Weights of a small GPT-style language model, trained from scratch on English Wikipedia: width 256, 4 heads of 64.
Each number is 200 + 30 x the weight over its row's rms, rounded and kept within 0 to 999. Layers, rows and columns count from 0. The size before them is the row's rms in percent of the matrix's.

# layer 4 attention value, 256x256, rms 0.0513, rows 206-219, columns 0-255
089,217,224,205,188,196,225,195,184,216,168,149,245,226,235,177,172,152,226,155,204,216,183,246,240,207,165,137,136,231,137,196,224,221,221,136,225,222,155,154,158,215,192,206,146,226,148,178,205,176,169,189,135,239,165,141,205,205,171,259,221,169,206,205,161,221,197,158,187,217,172,227,222,189,221,254,173,232,225,160,196,212,199,131,236,201,239,181,184,225,213,216,174,209,221,174,216,223,225,186,171,260,239,151,214,237,182,209,180,218,193,145,190,214,190,185,178,218,235,206,212,202,158,249,218,223,200,183,170,220,239,146,177,228,220,270,193,189,175,212,165,193,178,217,202,223,222,272,239,189,143,228,205,185,190,250,157,224,226,167,202,227,213,174,223,199,236,190,222,178,197,211,170,208,174,172,224,178,207,232,244,216,167,192,192,155,213,243,211,200,176,184,173,204,233,174,132,219,216,258,201,166,196,167,204,198,207,250,246,158,191,243,195,170,161,192,224,224,236,232,257,246,244,186,167,229,206,212,201,239,167,194,245,195,220,153,176,214,181,205,199,215,174,269,186,162,178,161,216,200,225,189,199,222,205,190,169
091,246,200,213,271,203,214,148,187,263,194,214,216,163,280,211,177,251,207,141,174,189,195,188,173,226,211,214,213,198,227,267,183,218,191,179,206,205,216,136,196,171,165,211,169,189,217,211,196,216,223,230,195,184,195,203,234,192,230,210,216,128,206,217,181,160,167,231,167,167,173,197,245,247,209,196,221,180,198,216,172,217,199,202,212,171,280,189,219,206,235,164,190,251,185,211,190,180,209,150,203,191,192,224,204,152,168,145,158,208,257,191,207,210,195,215,214,218,216,181,242,257,174,211,172,216,202,207,181,174,220,185,184,171,157,138,227,199,203,188,218,173,187,171,203,205,180,237,234,189,212,187,171,180,188,231,161,241,211,197,214,216,202,186,225,175,240,170,180,160,223,190,270,211,213,215,182,189,228,196,245,265,242,201,189,246,217,241,183,142,243,247,164,208,167,152,176,238,223,238,212,220,211,249,203,124,217,141,171,197,236,229,197,161,207,202,178,162,239,188,221,216,162,154,214,199,213,206,230,215,240,199,121,205,169,179,109,202,182,185,180,175,212,229,152,187,219,217,242,232,170,237,258,185,210,186,242
093,173,169,204,213,206,178,237,289,247,154,200,211,195,168,201,166,180,190,183,162,203,180,239,213,205,239,204,179,155,204,236,219,210,148,212,181,156,142,212,204,182,209,209,230,203,162,193,279,214,180,216,206,197,147,234,239,226,180,221,149,289,171,213,212,180,222,183,228,188,220,286,149,196,190,225,231,164,205,183,216,148,216,209,210,197,185,218,165,235,196,194,212,248,209,179,246,176,225,192,228,160,187,227,216,163,186,219,186,225,231,218,215,225,243,170,251,208,177,231,191,151,230,220,167,203,222,176,180,196,169,168,181,179,171,186,250,203,182,233,204,165,214,197,189,153,212,193,175,168,185,122,171,207,210,173,178,217,158,188,208,221,212,157,202,187,184,196,243,173,150,216,234,201,221,179,195,204,223,120,179,161,199,218,171,232,209,186,197,207,146,263,226,209,215,216,188,254,214,153,210,250,164,144,161,228,189,213,204,221,225,217,136,178,139,171,202,191,204,210,215,193,240,266,187,242,201,180,230,172,214,238,176,182,185,136,189,191,231,190,239,257,195,179,218,249,244,169,219,243,199,171,217,211,201,152,195
100,215,202,170,106,229,241,188,168,159,169,202,239,166,206,208,235,255,227,212,212,226,248,150,226,148,243,172,172,180,206,197,222,180,187,190,247,182,191,149,173,225,171,229,220,168,233,179,220,204,193,216,243,188,190,210,205,200,152,209,247,206,212,153,223,204,129,172,208,219,213,195,148,183,136,219,215,145,173,202,152,201,170,220,231,219,138,167,234,192,242,245,230,167,190,197,169,203,191,177,197,163,215,225,179,172,229,226,190,201,171,211,173,164,179,185,191,191,179,229,224,119,214,171,201,214,235,208,234,161,207,170,188,179,234,191,220,167,193,243,149,214,199,174,245,293,180,171,232,172,231,241,215,169,207,171,176,168,187,200,174,168,219,226,228,223,179,250,242,269,205,218,167,224,224,241,176,222,185,192,213,183,193,223,228,261,216,220,189,278,156,185,201,228,205,227,216,215,181,217,202,233,201,194,182,239,201,138,159,202,217,206,236,182,212,168,204,184,201,154,168,196,202,164,233,212,199,141,173,204,157,204,226,160,254,209,173,141,206,224,177,187,161,161,230,178,220,202,223,177,187,227,249,184,215,206,234
090,194,266,179,218,154,255,161,190,205,171,210,247,212,145,159,209,222,216,171,167,235,142,198,207,195,247,166,192,172,143,213,185,200,227,231,215,186,193,177,182,211,154,232,213,165,191,207,185,224,193,238,221,169,235,171,220,203,218,225,194,249,226,206,221,164,153,221,203,233,194,258,198,188,262,214,186,239,193,183,216,185,169,240,159,174,200,204,206,204,274,219,177,180,227,168,169,216,156,202,165,193,185,139,244,181,232,166,153,212,203,181,189,187,194,208,172,172,165,169,183,165,182,185,200,184,277,200,235,187,206,183,211,185,186,176,246,176,206,267,169,153,216,148,243,263,237,186,177,170,226,209,122,191,207,235,167,250,225,204,213,210,188,241,195,203,173,206,206,168,219,249,213,197,221,169,180,192,172,279,197,160,225,199,180,227,235,225,156,180,200,235,195,152,166,230,221,205,179,240,182,237,195,171,204,164,185,173,134,220,247,172,216,188,192,218,260,191,208,138,169,174,215,172,222,203,217,158,199,200,201,205,227,157,188,165,200,186,202,173,208,196,243,205,134,196,141,221,220,155,240,163,149,162,185,203,194
087,181,180,175,248,164,180,180,242,173,189,210,250,196,234,197,163,194,170,210,158,166,214,183,191,211,206,195,232,209,181,231,182,245,168,147,213,231,190,192,162,181,239,213,157,185,178,185,155,189,221,209,266,175,189,161,192,204,239,251,175,216,199,153,195,246,146,223,190,176,240,268,127,170,231,212,171,222,185,247,233,235,183,214,230,229,194,177,170,192,175,227,178,125,284,219,226,191,204,234,150,223,164,221,243,168,234,179,217,190,140,201,156,193,222,171,160,200,211,192,196,207,196,209,229,159,191,172,153,221,230,186,221,162,223,273,200,199,198,173,187,285,191,163,163,156,172,230,178,180,199,213,228,222,156,197,175,187,193,186,193,194,216,156,220,178,189,236,201,233,177,203,250,198,178,158,193,187,214,254,219,233,174,189,255,205,217,183,219,139,224,189,159,194,264,220,163,211,157,214,217,210,199,242,187,249,169,132,186,202,213,183,214,202,195,201,208,231,241,204,167,226,167,163,181,166,181,199,211,202,170,227,187,218,178,174,216,219,194,172,196,249,179,172,243,157,219,185,245,217,218,194,134,186,246,144,198
089,274,175,196,206,188,206,160,197,192,204,182,196,197,186,202,229,181,237,259,204,159,204,185,157,152,220,215,244,207,142,243,250,222,209,234,229,147,214,164,254,201,196,210,198,208,245,173,230,191,224,223,217,147,231,218,215,204,240,190,196,250,154,163,193,203,164,191,212,230,194,253,260,217,123,259,209,223,201,181,208,152,183,183,172,226,213,231,229,101,190,214,200,155,163,173,165,182,183,179,180,173,181,190,206,205,175,165,235,192,197,263,166,213,274,225,172,239,189,150,197,208,240,223,197,190,215,224,146,173,220,221,192,201,188,225,234,202,241,184,218,182,208,175,161,237,191,193,231,207,188,194,134,195,192,224,203,204,210,231,186,192,231,202,213,197,191,193,217,247,229,270,183,218,213,191,220,236,235,243,204,181,138,207,186,215,195,276,128,175,265,192,175,193,213,195,192,191,198,219,229,250,235,238,207,201,188,174,167,221,142,234,210,225,212,196,196,160,207,223,231,161,181,207,178,187,206,179,172,227,202,214,171,169,200,207,183,141,201,175,162,224,169,206,190,226,249,184,222,200,143,171,274,212,250,178,227
108,195,165,236,230,130,232,187,181,179,218,209,201,224,177,275,231,224,245,194,172,206,213,249,167,232,214,189,246,226,202,180,209,167,185,196,161,160,208,246,173,213,281,173,207,189,205,168,206,223,223,220,208,203,163,229,169,175,165,197,194,189,204,205,198,195,217,210,197,214,224,170,249,218,214,186,201,248,221,215,262,216,196,169,193,172,220,214,190,219,190,222,212,226,225,228,165,164,206,197,176,175,177,164,183,243,211,209,193,185,230,138,210,193,250,186,193,209,216,201,242,251,164,179,221,151,189,184,160,236,173,255,189,296,278,260,127,239,183,172,194,244,222,218,220,198,224,226,216,190,172,188,191,196,172,207,221,229,190,211,200,210,238,146,238,174,172,155,219,194,197,160,201,145,210,170,208,175,202,186,226,208,213,170,190,166,209,186,228,214,138,198,204,271,202,194,197,279,207,212,134,168,275,161,244,239,218,208,233,224,211,213,217,186,239,181,188,224,122,218,131,213,184,225,197,196,222,227,196,223,176,193,188,196,142,210,206,233,187,224,194,217,224,218,184,185,158,253,232,172,201,219,237,199,227,256,179
093,213,204,212,249,186,181,244,161,214,187,224,167,225,199,187,175,208,223,195,178,205,138,194,171,189,212,193,183,163,174,233,173,232,286,200,204,179,164,206,228,227,164,185,161,198,255,232,149,208,177,244,163,239,194,171,123,212,174,180,212,241,193,266,210,214,226,169,170,227,159,198,229,278,192,219,204,179,184,186,192,215,202,183,225,216,248,176,214,205,191,155,123,231,183,182,192,180,237,230,176,214,171,186,212,177,146,158,213,169,222,154,175,195,180,173,179,186,181,224,170,193,161,215,200,212,182,225,190,199,221,221,203,216,175,174,202,159,148,182,177,144,216,214,193,205,168,162,231,218,145,165,191,182,192,243,225,225,227,194,164,208,176,228,187,156,218,204,198,181,226,124,238,197,205,189,221,196,188,207,217,188,201,180,201,147,200,223,164,142,234,119,176,167,180,212,219,171,205,148,219,232,186,214,109,155,241,219,192,183,263,138,172,204,198,199,227,211,206,200,202,212,171,179,146,202,230,257,235,212,202,200,189,260,187,143,179,175,236,157,236,183,245,216,225,168,208,183,183,233,238,222,215,222,222,144,176
095,242,227,219,209,199,211,218,164,285,152,232,202,183,239,167,147,228,156,161,190,164,255,182,202,153,184,195,193,156,178,182,174,242,199,151,190,240,193,171,200,188,219,214,188,171,261,181,199,169,209,167,171,178,178,222,151,190,185,270,184,210,197,228,192,167,257,176,174,214,186,248,199,224,177,164,168,172,174,183,218,182,231,197,222,222,226,162,165,282,169,200,249,242,210,237,236,232,276,186,216,218,157,240,202,222,189,176,192,181,161,216,217,232,158,213,246,197,189,201,218,226,177,249,193,219,186,222,227,183,136,176,199,172,220,170,204,151,250,242,173,200,194,154,205,212,190,251,217,187,181,186,197,175,181,209,169,235,208,220,235,185,209,186,195,135,243,233,199,196,156,218,231,208,207,266,224,178,179,144,213,177,172,257,154,231,195,133,197,196,219,195,234,187,212,179,242,157,175,172,212,235,152,245,177,222,191,165,154,223,206,199,156,191,204,167,214,235,200,224,256,156,197,154,196,204,187,192,198,212,160,173,194,213,214,175,199,207,236,243,190,198,149,199,240,207,273,232,185,245,183,207,181,200,199,195,177
090,200,156,225,191,183,216,163,228,222,211,195,226,233,167,189,215,174,199,218,186,213,256,218,160,170,220,200,269,228,257,243,233,241,230,236,199,210,196,149,207,165,244,204,201,176,224,176,154,211,206,190,197,235,247,256,192,164,247,221,243,129,199,218,231,227,178,180,235,216,199,187,201,178,152,199,231,207,227,175,144,213,173,131,155,179,202,231,161,175,203,249,259,196,175,205,215,184,174,199,173,200,234,196,171,238,203,179,223,188,238,215,172,207,258,235,167,199,223,250,248,247,139,187,199,225,211,222,211,210,240,187,222,199,203,235,174,201,187,99,217,203,152,206,172,181,235,202,218,242,178,233,173,237,227,242,156,252,192,214,229,162,190,174,179,195,153,210,157,199,217,219,200,174,202,205,192,175,213,186,207,226,211,227,174,250,221,182,242,136,201,195,162,211,228,150,264,198,205,175,243,209,190,203,208,160,203,180,235,188,208,210,189,190,232,239,185,187,134,226,133,210,204,181,204,189,203,193,212,195,202,241,173,183,207,173,173,178,240,215,177,177,188,178,202,170,190,197,185,170,153,225,228,215,302,267,220
088,201,194,232,253,247,166,184,165,176,163,171,194,226,174,262,218,214,189,195,168,234,121,235,222,203,198,225,191,190,180,229,142,174,212,207,213,239,199,213,176,176,227,197,210,191,179,177,200,223,155,227,230,201,202,221,195,224,217,152,226,196,181,176,215,200,219,200,168,218,155,263,179,170,259,175,233,210,227,170,217,205,203,222,230,244,179,221,205,241,209,223,189,191,198,229,150,178,185,221,186,209,242,232,198,230,139,273,207,216,214,252,219,194,215,207,151,190,239,188,162,219,210,239,209,216,240,204,233,221,183,242,219,211,192,223,272,227,194,189,234,194,204,163,188,126,202,222,239,205,184,191,142,226,216,223,185,199,188,133,226,179,204,229,219,265,235,227,247,140,240,182,201,200,172,192,237,225,221,180,150,193,241,185,140,199,181,230,156,227,198,244,224,198,217,216,206,239,169,223,183,148,204,167,186,193,230,122,150,244,268,165,206,223,179,222,235,247,148,221,194,197,209,174,236,192,228,197,224,201,267,149,241,214,187,264,232,178,179,207,175,208,181,216,196,202,193,226,160,144,221,203,164,205,181,246,184
096,189,208,168,215,194,205,162,195,215,235,247,181,164,205,197,179,185,177,182,210,218,226,174,185,177,194,131,255,214,204,202,226,216,164,246,206,203,150,185,216,164,201,228,190,231,243,234,220,225,207,180,212,156,216,207,233,195,226,200,214,205,212,233,240,171,224,206,228,175,195,213,234,166,152,197,218,212,174,228,231,189,249,255,212,185,208,204,204,170,256,228,190,188,172,228,205,223,239,225,149,175,237,260,169,167,195,202,152,193,187,202,249,150,245,208,193,243,234,182,178,244,198,225,188,165,172,213,180,175,159,190,195,152,136,212,216,143,278,230,255,222,238,226,197,238,195,246,194,181,219,197,158,192,190,195,158,225,192,214,196,149,188,187,165,232,180,223,234,252,208,232,222,197,132,182,225,191,187,221,160,228,134,264,154,237,224,233,221,162,235,180,201,186,263,185,165,197,199,192,222,196,196,195,150,171,210,143,209,218,239,166,166,187,222,212,198,212,236,218,223,161,226,141,190,209,169,171,166,292,251,180,201,221,246,179,198,145,203,226,150,200,174,185,177,193,242,178,201,221,190,171,262,172,188,159,213
092,221,182,202,188,184,211,164,235,187,211,236,156,172,231,247,215,241,198,189,194,177,222,185,220,204,266,146,243,176,217,189,190,211,194,203,171,232,165,265,219,199,174,219,249,196,278,237,182,190,212,228,194,167,155,220,211,170,172,197,200,156,224,239,201,182,228,182,152,151,273,176,293,177,213,168,187,180,164,241,219,228,178,240,205,245,216,208,176,256,183,228,237,253,155,260,190,211,190,207,204,182,172,269,177,171,229,222,185,233,196,146,176,182,212,192,255,180,224,253,225,157,253,188,183,189,173,172,189,180,170,188,223,230,164,247,211,130,245,204,180,216,160,179,169,171,248,198,217,199,229,214,222,184,182,199,241,226,187,180,203,229,261,215,207,194,170,177,192,184,203,160,222,170,210,191,212,199,160,192,237,216,202,229,228,216,181,184,242,220,199,237,254,214,244,217,208,217,260,235,199,181,220,189,167,183,203,138,178,252,235,184,238,204,226,204,134,221,190,156,175,208,183,227,231,158,158,195,209,189,174,192,215,236,225,229,148,213,192,260,190,174,196,165,222,223,194,201,234,178,178,225,187,174,175,184,160
# layer 4 attention output (transposed), 256x256, rms 0.0483, rows 206-218, columns 0-255
085,161,144,174,256,208,227,168,133,199,180,169,236,186,207,221,202,251,194,243,173,164,207,191,204,257,156,198,232,230,211,206,168,183,207,193,228,221,163,237,192,203,184,222,219,201,195,148,195,157,185,205,198,210,207,197,211,223,183,238,149,264,162,180,237,173,281,225,221,202,207,196,185,195,196,137,227,155,165,179,219,175,235,177,166,187,230,166,211,213,226,259,171,237,155,207,152,157,192,211,165,188,196,203,182,217,233,175,231,208,143,208,231,172,140,205,231,203,186,185,229,232,272,223,151,208,155,209,214,211,266,230,213,239,208,206,220,194,168,183,193,177,196,226,225,191,224,189,181,138,222,247,205,246,155,198,207,214,197,245,210,170,165,203,221,188,205,209,188,228,208,156,247,182,197,231,264,231,180,185,169,214,244,169,251,172,178,156,219,176,263,191,232,231,197,175,238,189,206,200,203,199,166,177,152,242,206,202,172,242,182,214,185,240,189,191,156,195,208,212,128,191,179,241,214,214,221,235,199,165,180,191,232,198,241,243,213,188,143,200,254,201,183,201,216,154,236,238,186,158,264,176,167,150,196,162,206
088,211,206,157,197,210,181,226,177,225,184,194,168,213,151,210,165,146,207,233,235,136,207,199,146,139,177,174,205,197,225,238,210,183,227,248,244,221,169,217,188,207,276,196,187,175,183,188,146,265,275,184,255,183,207,198,150,201,221,222,159,241,199,202,195,179,200,229,174,204,233,185,220,191,219,145,228,214,217,187,188,183,172,189,161,167,163,252,213,142,200,216,185,183,193,197,177,172,198,242,230,188,179,233,225,233,238,209,204,186,203,257,206,206,244,181,171,214,170,188,241,181,237,226,166,165,162,178,189,196,195,178,173,276,211,251,206,155,201,235,187,214,221,241,239,184,211,191,122,197,223,236,211,208,178,221,242,203,232,215,192,189,222,184,229,167,189,201,203,188,205,157,158,195,144,186,208,189,205,227,162,207,186,182,175,167,209,235,196,153,157,202,159,190,232,188,180,208,252,227,195,129,170,140,213,200,173,203,186,257,238,174,153,180,199,206,170,160,180,211,92,229,184,251,156,237,218,171,189,189,234,185,213,245,228,191,148,231,259,209,224,178,188,198,172,174,233,175,206,207,198,222,232,182,218,185,225
092,197,193,224,191,175,209,153,227,264,262,233,198,250,226,221,194,192,205,195,235,241,220,213,213,194,186,193,220,175,174,203,253,153,153,216,190,194,174,207,169,246,212,161,195,233,170,196,159,198,240,134,173,160,241,190,206,219,174,142,223,158,185,204,188,229,198,170,215,275,167,179,182,191,267,205,151,251,260,198,173,226,229,209,238,202,208,184,236,266,241,188,178,186,211,178,227,210,261,198,237,227,218,220,151,214,138,201,199,247,203,197,211,168,216,211,215,201,189,199,188,217,183,178,166,214,230,200,208,202,211,197,131,213,217,177,218,191,239,158,187,178,180,234,167,154,139,159,197,181,145,186,214,211,207,227,228,145,248,156,189,207,231,178,214,221,221,185,214,171,154,243,203,232,205,189,230,144,222,160,254,251,231,200,184,186,215,155,180,165,237,182,124,138,144,211,170,163,185,233,208,179,173,234,205,209,220,203,200,225,173,179,200,157,198,196,233,171,168,220,190,200,232,230,222,122,211,225,206,177,188,154,206,229,192,175,212,230,202,204,216,252,206,215,192,284,193,206,155,199,193,222,184,168,213,198,206
099,231,197,168,179,166,183,241,142,193,161,207,218,227,168,200,176,236,191,178,224,263,199,211,203,230,147,230,228,174,209,182,242,237,212,240,205,158,269,196,219,201,162,168,208,260,196,195,209,237,223,235,191,222,197,226,201,247,171,180,220,216,231,182,250,175,185,207,261,204,188,143,220,162,216,215,228,231,226,241,216,223,223,222,183,228,153,179,198,173,181,196,215,189,199,235,202,229,191,140,215,186,231,144,236,165,215,172,202,160,218,164,212,202,209,223,185,167,175,184,192,197,203,226,158,254,199,171,144,191,151,256,195,231,220,207,178,205,135,139,173,135,193,185,176,217,213,196,245,219,172,152,132,166,261,178,139,208,232,181,213,193,233,192,178,136,184,221,210,205,163,239,202,225,171,209,175,190,240,183,194,211,178,239,240,181,208,227,233,239,166,230,234,227,205,212,168,214,198,169,219,179,234,197,193,207,166,178,225,232,184,219,201,193,223,203,179,270,231,218,246,199,224,224,248,147,196,196,235,174,188,199,197,250,197,215,183,201,213,182,214,220,172,201,242,240,158,166,200,277,125,221,183,221,148,229,153
087,251,181,153,241,156,251,244,167,259,191,169,198,207,204,181,135,177,220,224,212,158,200,250,207,245,182,204,216,205,220,274,182,186,190,203,171,171,206,204,195,209,209,228,207,194,232,222,179,191,245,191,192,207,225,211,164,163,155,231,183,229,179,208,208,198,197,223,258,214,186,181,227,130,183,181,241,245,208,142,171,161,228,168,260,173,182,183,191,198,225,174,232,203,242,216,206,218,255,205,234,245,204,168,207,174,228,162,220,207,188,216,232,188,182,222,180,180,206,230,196,212,192,134,163,256,195,204,187,190,195,205,237,237,192,241,201,189,166,193,191,178,210,195,151,99,193,186,197,233,124,192,139,192,270,212,216,171,202,191,185,233,239,233,191,190,184,172,202,174,184,141,199,217,172,168,173,148,178,191,196,211,187,141,216,196,201,240,237,166,167,188,171,226,189,213,127,214,211,213,177,143,232,193,180,126,183,197,206,209,176,206,232,216,210,231,161,214,227,201,172,212,151,237,270,175,190,199,214,194,198,234,199,168,182,221,166,215,258,172,200,260,190,219,215,237,210,182,178,249,177,237,229,199,214,216,141
082,188,176,159,222,196,242,226,196,249,176,193,163,223,138,184,244,184,180,212,239,211,179,205,234,229,139,189,149,139,265,246,173,174,237,244,227,179,185,213,240,196,182,164,229,154,199,187,258,214,206,185,199,226,217,250,168,229,211,242,175,189,194,189,225,174,225,223,243,206,182,224,218,221,243,201,214,214,223,188,187,170,224,149,213,141,196,188,190,175,211,244,221,187,207,205,191,185,220,243,231,156,174,204,170,238,185,201,273,243,193,166,225,192,205,171,186,233,156,142,212,207,175,171,208,183,169,193,212,189,165,221,219,259,185,149,178,210,169,215,204,161,240,212,162,213,165,231,232,193,168,186,209,204,247,189,157,223,193,221,206,165,248,189,215,230,196,184,230,225,204,169,161,218,184,234,215,237,194,199,216,234,188,162,179,174,153,183,131,204,193,158,234,203,197,208,194,204,214,175,206,207,180,205,200,194,251,237,195,286,202,211,197,202,196,174,213,207,175,221,178,221,249,211,284,188,236,244,146,232,239,252,203,155,260,211,145,162,169,211,264,226,217,161,185,183,258,231,161,155,175,169,198,160,219,206,188
090,227,225,99,193,113,143,227,199,253,202,200,184,192,179,223,189,198,221,208,177,222,233,234,207,171,200,200,170,185,257,245,198,143,199,251,227,174,152,162,163,221,221,239,234,181,161,198,203,207,230,188,233,171,230,230,221,240,194,243,213,196,178,248,175,188,180,204,229,173,221,223,226,143,231,199,242,186,228,216,185,211,215,167,187,184,206,179,176,182,209,191,182,167,245,159,208,233,173,194,219,170,206,183,220,214,181,175,188,227,186,174,258,186,254,196,168,186,228,181,185,228,175,215,163,260,164,215,258,208,195,206,228,234,208,236,179,191,190,188,159,164,200,186,149,185,219,208,190,208,181,146,155,184,239,212,139,208,190,227,210,249,214,190,192,147,210,242,256,215,124,200,207,223,146,191,165,174,225,214,185,166,185,157,256,191,212,276,184,162,205,207,168,240,174,211,190,240,233,197,217,147,226,187,205,152,209,193,224,207,215,182,166,198,205,153,177,260,244,207,194,229,203,175,228,165,209,190,260,202,253,206,196,226,202,211,133,158,207,223,259,212,191,195,193,203,177,170,166,182,139,223,182,169,177,182,212
106,187,222,231,171,208,171,172,239,149,203,227,201,157,305,201,240,193,212,191,188,192,176,136,187,180,235,146,200,210,180,166,164,189,230,213,176,259,225,167,264,158,214,173,192,181,144,196,214,175,176,230,205,215,215,173,181,192,204,221,214,229,169,148,200,217,202,157,172,166,214,214,175,199,152,127,230,156,168,190,192,189,166,237,142,215,203,221,235,245,172,187,198,176,147,229,258,209,154,143,217,159,208,180,208,146,158,215,214,261,187,218,203,243,234,154,182,176,203,188,220,169,184,225,198,216,181,210,195,182,185,185,192,142,206,188,182,187,229,235,177,191,196,220,169,206,184,191,199,182,234,192,180,214,207,188,222,176,201,255,191,181,160,204,171,250,213,185,185,257,194,182,163,217,213,187,208,229,182,235,151,229,219,170,163,216,177,174,170,176,247,187,192,237,229,232,212,209,213,168,177,217,133,222,213,230,184,227,196,144,193,228,170,176,177,150,196,146,216,187,227,228,230,193,212,210,176,193,160,200,195,263,199,260,243,221,240,129,183,156,160,170,221,182,226,262,182,221,189,157,196,140,177,214,185,157,216
087,211,204,209,197,207,186,152,198,202,198,164,211,231,252,221,197,220,192,236,208,145,202,228,231,153,245,214,238,198,238,189,226,211,221,140,184,244,193,235,173,200,236,169,179,205,229,189,137,169,187,187,191,174,186,175,186,220,215,202,203,199,192,228,184,208,241,204,183,211,258,215,182,191,252,203,243,178,162,197,187,174,186,171,209,183,226,214,168,194,180,220,184,206,218,225,225,185,232,241,143,241,202,262,192,219,258,181,162,185,218,198,195,144,246,179,203,232,181,175,258,212,229,228,148,162,174,208,159,263,265,133,223,173,155,198,181,179,200,215,167,227,240,205,252,183,260,243,164,203,289,172,234,214,171,206,243,228,207,193,165,208,189,155,187,205,184,195,184,121,184,160,217,193,223,214,182,181,172,235,211,138,218,182,188,208,199,231,216,206,210,194,181,179,163,149,191,205,247,271,164,209,242,226,189,228,168,183,206,188,213,206,231,202,141,193,204,138,211,167,208,189,184,208,156,254,211,220,217,201,200,156,228,252,178,225,188,235,229,257,182,214,225,260,163,244,158,203,166,193,266,220,231,195,185,212,215
095,216,156,205,202,227,175,177,177,196,249,225,208,272,129,217,205,208,156,218,231,212,185,208,229,124,186,206,249,169,250,195,211,229,203,186,235,237,238,280,202,249,189,182,209,227,185,233,194,161,217,222,214,205,198,136,232,201,225,167,243,165,216,210,195,219,205,230,205,197,224,140,192,235,235,228,231,212,222,212,207,241,177,184,217,187,173,206,212,201,224,211,141,189,240,195,206,160,198,284,143,238,208,224,203,235,201,217,236,170,178,192,210,158,209,179,230,253,169,197,249,196,217,206,170,201,218,183,164,171,199,210,189,220,221,157,239,199,201,199,224,243,201,209,244,197,244,200,208,242,211,220,238,193,213,209,179,229,196,170,163,163,244,162,182,188,188,194,188,135,235,233,204,195,200,263,171,207,211,198,169,214,226,228,161,158,224,202,157,223,182,163,234,145,194,149,190,153,180,285,217,221,227,172,202,222,227,208,251,216,176,173,225,213,194,234,209,235,169,209,208,204,162,192,152,188,207,172,228,171,192,167,177,209,228,155,204,270,184,221,141,223,195,180,174,207,121,212,212,213,271,236,174,194,209,140,218
091,224,207,187,186,171,189,179,213,136,198,198,191,209,212,214,229,193,192,204,202,192,222,212,182,169,207,241,200,110,196,147,206,223,238,238,180,253,203,139,205,199,187,227,219,241,200,202,252,210,212,225,216,194,141,210,145,190,207,257,188,231,215,182,180,221,171,237,191,215,182,199,193,224,166,179,212,170,188,195,212,200,190,219,128,183,221,284,223,166,181,196,259,179,216,216,237,151,142,169,243,192,179,235,194,208,193,177,225,207,186,190,230,267,229,188,180,190,227,139,228,165,212,189,209,207,194,224,261,186,158,237,267,201,163,202,268,140,212,241,222,187,218,217,183,234,239,211,174,252,256,215,193,187,230,218,187,227,200,214,185,222,204,175,223,161,233,178,241,181,230,243,203,145,202,206,178,257,211,209,125,204,203,190,180,207,171,213,196,197,222,232,230,282,257,255,230,191,245,153,232,188,220,187,207,188,195,237,196,192,149,151,152,180,218,172,204,167,241,220,193,206,195,186,190,209,202,219,208,199,203,163,190,167,233,228,225,149,218,159,199,189,186,194,191,189,199,174,201,144,270,187,215,148,227,159,242
085,210,215,203,189,169,212,187,202,247,232,234,158,195,213,157,185,192,187,139,218,202,205,211,166,244,192,204,152,259,179,206,185,180,151,164,218,175,255,187,213,239,179,115,174,179,241,215,177,197,184,199,193,180,225,238,217,205,183,197,142,145,240,228,175,244,210,205,211,216,181,248,197,153,213,217,233,267,147,180,206,156,200,179,261,201,233,230,210,247,236,172,179,196,178,216,192,157,219,222,206,212,203,191,191,189,184,179,225,199,218,212,216,220,195,207,217,183,194,196,122,237,255,219,186,176,145,181,172,160,236,178,169,175,147,264,205,193,188,247,186,189,173,172,137,194,145,197,231,232,181,170,219,143,222,188,207,165,180,158,206,208,165,241,212,185,221,140,181,217,199,176,218,201,222,225,207,159,214,182,298,243,152,159,220,189,180,139,248,178,165,169,208,208,219,210,168,196,199,200,225,204,165,232,221,186,248,211,192,196,126,209,129,204,179,248,195,216,200,172,219,202,216,159,160,187,175,194,224,163,183,214,189,170,185,188,207,215,129,186,247,193,192,232,178,240,220,215,193,203,215,143,209,217,229,162,188
097,227,195,137,237,187,170,224,171,236,212,203,185,219,116,153,202,185,218,210,210,192,210,237,199,223,190,215,172,156,228,265,214,180,189,214,255,202,140,172,176,172,159,190,222,175,204,195,207,277,238,188,236,160,235,227,163,255,216,254,215,156,143,195,203,220,173,204,235,249,201,189,221,121,211,187,163,229,220,218,204,210,191,182,212,159,168,207,191,216,219,190,242,172,210,203,201,152,185,172,238,175,199,204,224,214,197,171,251,189,142,250,201,242,242,208,192,189,200,173,160,259,207,201,207,211,147,165,248,171,198,257,199,239,202,274,223,163,154,228,184,140,166,135,159,170,188,241,160,196,202,209,205,197,255,205,132,199,198,190,174,204,202,181,194,183,230,240,207,210,185,220,186,230,144,242,176,219,245,166,223,197,173,165,195,203,182,215,222,172,173,189,223,186,207,236,190,216,224,206,202,223,190,218,205,234,220,209,208,189,191,159,176,203,234,220,209,249,186,230,140,211,189,173,213,179,237,211,207,199,241,195,157,226,223,215,181,188,233,240,219,255,170,154,179,197,249,189,192,184,174,234,229,150,267,161,188